Part of a small language model's weights: 16 heads of 32, tied embeddings.
Each number is 200 + 20 x the weight over its row's rms, rounded and kept within 0 to 999. Layers, rows and columns count from 0. The size before them is the row's rms in percent of the matrix's.

# layer 5 MLP down, 512x2048, rms 0.0333, rows 342-367, columns 768-895
101,184,187,242,162,221,196,193,223,193,180,197,217,207,185,198,217,227,203,218,228,192,214,181,186,231,212,152,156,203,216,209,183,217,167,182,195,201,177,184,192,151,216,210,200,199,210,195,244,184,203,207,234,195,180,162,179,178,175,195,180,228,196,214,236,183,214,209,188,205,196,225,207,243,142,243,178,195,207,194,175,229,204,180,182,182,210,192,203,169,176,197,193,181,210,232,195,208,230,242,195,159,202,185,197,208,215,209,214,188,202,211,199,232,223,198,161,218,190,179,211,188,143,198,183,204,194,193,194
102,182,201,178,175,204,244,193,170,135,208,214,167,176,229,192,250,198,209,186,197,185,213,164,187,201,202,182,184,205,173,178,194,206,226,207,214,191,197,167,222,201,213,202,224,200,195,196,214,221,200,188,181,209,187,177,219,181,176,220,191,214,186,213,215,178,209,176,197,213,206,214,218,205,190,191,193,201,197,214,230,173,181,202,197,184,227,180,192,212,231,202,180,191,213,214,211,192,202,249,203,200,221,191,180,197,198,218,201,223,165,219,183,192,217,214,203,227,236,239,187,205,226,179,244,209,211,211,187
101,212,175,219,216,201,211,180,189,184,235,206,183,204,216,189,186,199,211,179,201,231,188,215,219,195,206,181,199,210,204,169,223,213,216,153,245,209,206,213,196,188,205,207,199,228,214,195,230,200,189,229,216,193,227,131,208,206,216,235,193,215,205,221,194,174,231,208,223,182,205,198,236,206,186,229,193,200,155,186,217,174,263,171,184,203,201,196,215,209,191,186,209,216,201,238,179,219,184,242,202,217,225,188,186,209,212,205,212,183,185,204,214,231,202,206,179,213,185,215,191,183,195,218,182,212,205,242,223
095,190,211,203,218,184,202,190,186,192,200,208,173,215,188,196,180,201,199,206,188,210,205,216,210,205,183,220,192,221,211,231,202,200,174,226,156,205,184,171,203,185,232,220,209,185,201,229,176,196,170,206,202,169,218,194,194,198,217,189,184,183,222,210,200,187,225,223,170,187,217,170,196,185,214,223,193,182,181,226,205,218,205,223,200,190,195,189,202,205,206,191,234,203,215,195,181,220,160,211,166,173,209,169,147,234,222,199,205,225,235,206,168,193,157,189,222,221,173,229,185,166,173,175,183,232,176,239,206
108,180,195,216,169,205,204,195,207,214,176,217,223,204,193,219,195,202,203,207,221,187,209,206,238,176,186,168,176,197,204,155,226,160,196,165,181,172,202,234,203,217,209,175,207,215,221,215,174,187,191,223,234,196,205,228,252,199,195,161,167,229,221,181,233,167,190,176,254,189,209,221,140,205,209,227,225,198,216,206,188,151,183,176,165,234,224,221,197,191,186,209,194,217,187,194,198,191,156,187,206,235,202,185,208,199,215,192,240,196,195,203,227,183,216,216,180,230,180,169,214,193,185,186,191,217,213,200,198
097,192,180,216,188,201,206,209,180,218,231,157,189,216,186,232,155,198,200,168,209,212,221,211,243,227,192,191,200,216,194,276,213,172,166,246,181,212,225,195,228,186,196,192,230,185,209,197,194,223,206,190,208,183,185,204,199,166,190,223,183,202,194,188,190,173,201,228,160,226,233,203,183,205,202,192,198,235,182,205,212,214,213,205,219,195,227,196,205,232,196,167,220,192,183,219,204,209,183,240,138,227,224,233,209,197,206,233,217,201,187,213,201,217,181,181,166,188,191,204,211,198,193,191,188,204,166,168,229
102,223,206,191,218,216,213,200,219,201,211,200,191,214,190,212,234,177,204,221,201,182,215,201,204,183,158,184,165,198,223,173,230,198,221,176,189,245,240,203,198,188,176,215,184,185,198,126,149,220,190,186,203,207,192,199,216,187,186,232,181,165,232,196,170,193,193,243,213,181,202,216,164,194,217,202,209,149,209,190,231,188,184,207,213,198,206,223,211,202,190,163,209,201,202,220,186,230,145,211,211,188,204,184,185,172,224,230,209,184,200,265,213,188,200,213,216,200,193,194,219,206,175,224,189,198,197,203,225
098,211,216,196,228,183,208,200,164,220,166,210,189,190,219,250,194,170,244,160,215,198,162,212,206,192,187,204,193,197,188,216,201,166,183,206,179,205,194,238,184,190,219,187,204,182,176,193,174,199,165,214,189,217,210,203,195,218,220,228,209,206,209,224,173,191,220,192,209,202,188,211,194,206,195,185,206,222,239,192,198,168,211,203,213,201,193,205,175,169,197,203,188,199,194,144,185,222,209,207,178,200,176,209,171,208,191,221,217,203,211,223,201,192,227,245,201,190,203,221,182,204,198,161,204,180,176,182,201
096,213,215,173,219,159,198,206,187,161,212,157,211,197,181,209,230,227,203,201,237,183,176,183,214,191,193,178,184,228,208,180,179,180,171,222,216,187,216,159,201,212,183,152,198,216,187,204,205,159,196,196,202,203,208,221,200,174,190,216,187,193,204,208,197,193,236,235,171,163,195,236,196,170,202,167,189,208,209,208,223,199,162,226,220,232,210,200,203,199,241,207,202,197,197,256,217,187,173,177,192,230,189,170,204,152,205,185,211,210,191,220,159,167,205,169,238,179,182,187,165,183,192,226,198,188,200,217,184
105,184,193,191,214,199,187,183,205,241,168,219,208,193,190,175,225,197,210,201,220,192,219,211,230,198,206,204,200,213,198,192,163,192,226,209,231,205,235,191,210,192,191,179,178,187,202,177,219,197,214,189,175,194,222,211,173,216,200,213,196,215,176,213,152,216,192,190,233,176,175,205,194,208,200,167,197,189,202,197,198,228,229,210,209,167,205,220,213,189,181,180,221,226,204,186,193,201,203,190,217,200,199,201,211,200,222,219,187,199,210,221,220,183,177,259,223,210,213,181,198,196,206,209,210,202,178,195,201
100,213,171,187,178,198,257,177,184,194,203,204,241,205,195,189,197,178,184,220,194,228,186,190,213,207,188,174,206,204,214,186,190,173,202,182,227,219,216,202,218,170,210,209,226,191,191,212,209,206,180,200,178,211,188,185,197,209,216,185,205,178,191,210,143,199,185,233,186,201,235,206,197,185,217,187,213,212,215,215,217,206,223,211,195,224,180,251,178,187,181,200,184,174,233,194,225,183,246,199,182,206,191,202,218,216,205,184,201,193,167,178,185,178,183,171,216,162,222,199,195,195,167,207,198,207,201,195,216
097,225,208,195,179,208,210,199,160,172,214,176,202,183,231,250,188,223,235,213,205,187,185,223,229,202,211,183,226,252,217,196,162,192,194,202,186,195,178,227,198,185,193,212,168,197,232,205,159,191,207,194,183,215,194,171,246,211,247,218,182,231,226,146,166,179,171,217,201,178,204,167,216,207,199,202,187,189,205,202,183,153,177,194,232,193,181,179,205,218,209,170,200,183,207,232,180,174,133,260,194,210,220,217,199,187,237,185,212,209,198,207,207,238,201,177,200,190,204,226,190,206,168,212,199,200,185,182,175
103,219,207,190,178,211,230,181,211,194,192,217,218,260,252,210,202,187,219,167,168,191,209,175,210,213,184,223,190,190,215,185,193,180,185,216,220,211,208,190,213,186,192,173,157,208,208,216,189,199,183,224,260,195,209,223,222,192,186,213,195,217,198,221,207,195,228,248,187,251,201,216,184,184,214,175,189,183,184,188,165,227,200,157,205,176,209,195,219,231,166,165,202,194,173,223,204,217,184,217,214,193,189,189,163,168,196,191,204,191,202,189,205,194,220,223,220,222,192,179,164,212,237,187,219,226,212,210,206
097,192,201,195,170,197,209,208,201,206,216,214,206,223,189,216,150,205,209,174,214,161,176,187,242,197,205,225,177,195,207,229,216,204,220,189,169,176,210,190,191,213,221,176,186,186,225,176,230,169,214,214,204,197,198,184,204,190,220,213,248,236,260,180,204,172,240,229,239,213,206,212,190,233,208,218,221,188,251,181,187,193,243,198,193,182,222,197,233,182,214,211,195,185,168,280,226,224,218,235,228,221,186,192,212,222,225,202,219,193,214,181,223,191,187,209,174,180,185,179,178,184,193,219,176,200,232,207,204
101,190,206,228,202,231,192,166,191,196,205,223,173,231,207,205,212,201,167,171,233,176,204,226,193,216,160,190,172,202,187,181,168,206,174,214,235,167,208,220,211,187,210,212,196,211,227,206,197,211,213,176,188,218,212,171,194,208,189,206,207,193,234,180,227,183,177,189,232,231,224,170,190,203,220,209,207,232,190,214,156,205,229,190,205,214,197,210,233,197,194,238,165,210,217,174,257,197,234,161,172,225,209,200,228,183,197,183,173,197,179,174,202,191,237,229,194,199,175,197,209,199,217,161,181,223,188,197,203
102,193,199,211,219,193,213,170,202,208,185,255,153,198,221,192,188,226,206,178,170,227,198,237,190,196,178,169,202,178,223,197,207,191,185,189,205,206,184,179,206,195,199,198,210,216,182,238,221,211,180,195,213,201,217,199,196,212,210,217,192,213,207,168,230,168,226,165,220,183,237,193,170,214,218,180,171,193,217,244,193,216,203,207,206,201,196,239,175,176,205,139,199,183,205,202,240,218,187,227,208,164,197,205,212,206,233,220,208,231,199,192,205,207,228,193,229,219,187,215,228,218,215,198,188,150,231,145,192
102,159,207,179,175,206,205,260,212,139,157,235,172,200,208,211,240,199,206,229,195,198,188,185,195,221,206,193,223,209,198,199,188,223,222,239,194,174,194,204,184,200,219,212,220,218,204,219,198,169,206,172,225,202,223,191,180,191,197,214,189,199,199,157,170,164,217,222,175,192,229,200,205,211,238,191,219,221,173,210,235,165,207,223,182,221,233,233,175,192,217,179,196,206,171,232,205,212,202,202,199,201,189,207,179,198,207,195,192,169,153,221,191,245,190,192,211,172,201,203,206,171,190,201,215,223,208,193,233
099,202,201,216,188,221,228,223,194,210,210,194,186,177,223,208,161,180,192,180,188,183,179,192,206,209,189,206,182,194,224,184,229,171,202,209,202,199,181,193,200,200,168,192,245,202,216,214,182,182,193,221,185,227,172,205,184,198,198,215,201,225,215,226,200,175,177,221,185,207,224,206,238,187,206,198,160,233,228,202,199,200,189,161,184,179,220,205,234,208,185,209,214,169,213,168,245,210,191,201,175,182,202,212,196,187,200,172,240,198,240,206,230,193,178,202,189,222,178,203,191,159,208,193,198,178,218,194,194
098,223,193,237,197,207,201,218,253,229,190,189,189,206,196,186,231,248,204,198,198,200,177,189,190,217,194,196,222,192,190,166,211,214,186,173,235,207,199,211,200,194,226,212,198,240,227,198,239,182,188,205,174,161,182,177,207,192,210,215,199,179,216,159,206,214,214,170,198,202,219,179,188,235,210,197,190,171,211,216,200,187,192,193,201,219,182,175,208,221,209,204,203,196,171,209,206,194,191,208,220,210,190,172,227,256,174,235,186,248,191,210,208,210,193,188,174,180,224,200,209,159,145,181,161,186,160,149,204
101,222,198,203,212,205,206,190,213,166,204,172,202,195,199,218,219,234,164,202,206,207,185,209,221,201,229,208,198,196,216,198,197,220,208,184,179,178,205,241,217,197,175,194,211,188,214,192,206,199,230,218,179,195,188,185,209,227,196,196,169,195,213,218,226,194,221,211,214,185,212,202,184,233,195,182,217,216,234,173,195,182,200,196,199,235,174,217,201,209,200,212,198,226,186,182,215,245,211,173,190,193,222,199,213,194,201,211,218,200,246,195,244,214,172,201,224,191,207,222,205,171,186,208,190,207,208,185,182
096,182,179,189,230,218,160,191,209,191,216,167,209,161,202,165,201,193,233,209,228,192,195,193,216,166,212,185,195,198,184,194,214,194,193,224,193,241,171,239,199,231,198,209,189,196,164,198,164,189,232,205,194,188,183,195,216,226,210,222,227,221,212,219,173,181,172,175,188,186,228,199,162,204,229,212,206,190,193,184,171,211,179,180,217,199,178,179,194,178,192,195,214,213,191,232,176,149,194,200,198,187,191,197,208,207,196,186,204,178,204,174,217,207,205,167,229,201,189,234,192,219,194,219,204,162,200,176,207
101,204,184,222,229,171,184,221,190,183,168,188,230,191,192,181,171,195,240,147,198,153,158,200,212,226,189,209,189,180,216,188,223,211,172,153,207,229,196,180,206,187,165,218,222,182,196,197,235,195,203,199,190,163,198,206,190,194,205,191,250,194,199,181,226,206,163,193,184,208,224,205,206,210,196,201,207,233,190,176,189,182,197,199,197,202,196,194,188,190,190,196,165,165,203,171,188,207,227,186,242,176,212,220,208,201,209,181,203,181,186,152,206,206,243,174,216,192,194,179,207,270,171,195,213,191,202,225,190
101,172,222,197,207,211,216,253,201,206,172,158,208,210,186,215,217,220,175,214,220,222,223,184,204,227,191,253,177,191,202,190,251,171,196,220,207,169,184,226,200,192,224,200,205,215,198,205,195,228,183,201,204,186,193,155,223,190,212,201,244,212,222,247,239,177,207,236,220,185,174,206,228,192,191,179,201,162,191,197,233,169,172,202,188,201,206,219,191,193,222,199,188,230,170,187,222,203,180,173,169,190,181,203,198,205,192,187,204,226,204,195,165,193,237,192,240,178,184,193,190,195,186,180,155,220,216,206,194
102,213,205,231,232,227,187,194,193,245,224,207,165,174,183,209,217,197,167,213,205,213,187,219,205,203,191,230,217,201,176,207,206,246,179,166,142,204,205,192,229,214,199,179,213,213,233,176,161,215,235,184,174,237,200,206,174,182,218,204,193,191,195,216,245,235,206,236,233,208,198,221,227,179,200,185,194,200,214,172,177,204,183,196,199,212,193,211,170,220,234,203,195,223,193,204,229,244,193,186,202,217,182,210,199,216,235,169,194,178,172,216,200,215,168,217,182,237,225,206,215,165,188,184,208,209,232,218,205
101,182,207,196,184,212,166,194,191,159,210,214,243,228,152,190,183,204,168,209,200,207,211,227,201,195,185,222,214,197,207,157,198,208,219,176,209,213,205,176,199,210,162,227,176,212,226,254,218,199,180,218,215,196,204,230,181,187,220,228,210,216,183,187,210,215,205,176,238,213,192,238,182,174,211,183,196,203,224,176,188,174,213,217,190,211,187,197,198,191,183,217,202,160,209,207,212,189,222,213,187,197,196,222,201,213,181,178,230,198,188,220,222,216,202,194,186,180,187,201,197,181,205,187,200,165,208,225,204
100,221,184,195,191,189,211,220,177,154,184,233,183,196,223,186,153,190,224,212,194,206,185,185,201,235,189,214,196,216,207,205,231,202,195,222,208,217,185,206,198,216,188,193,217,178,189,193,200,168,206,195,216,216,212,197,215,208,208,166,207,207,176,191,176,207,185,215,212,197,168,189,232,162,197,193,194,190,183,186,218,193,203,209,199,205,193,215,242,186,215,201,177,199,164,231,226,226,211,185,206,215,181,189,201,188,199,216,213,227,200,212,204,237,181,218,195,200,197,198,208,177,183,205,181,182,195,250,220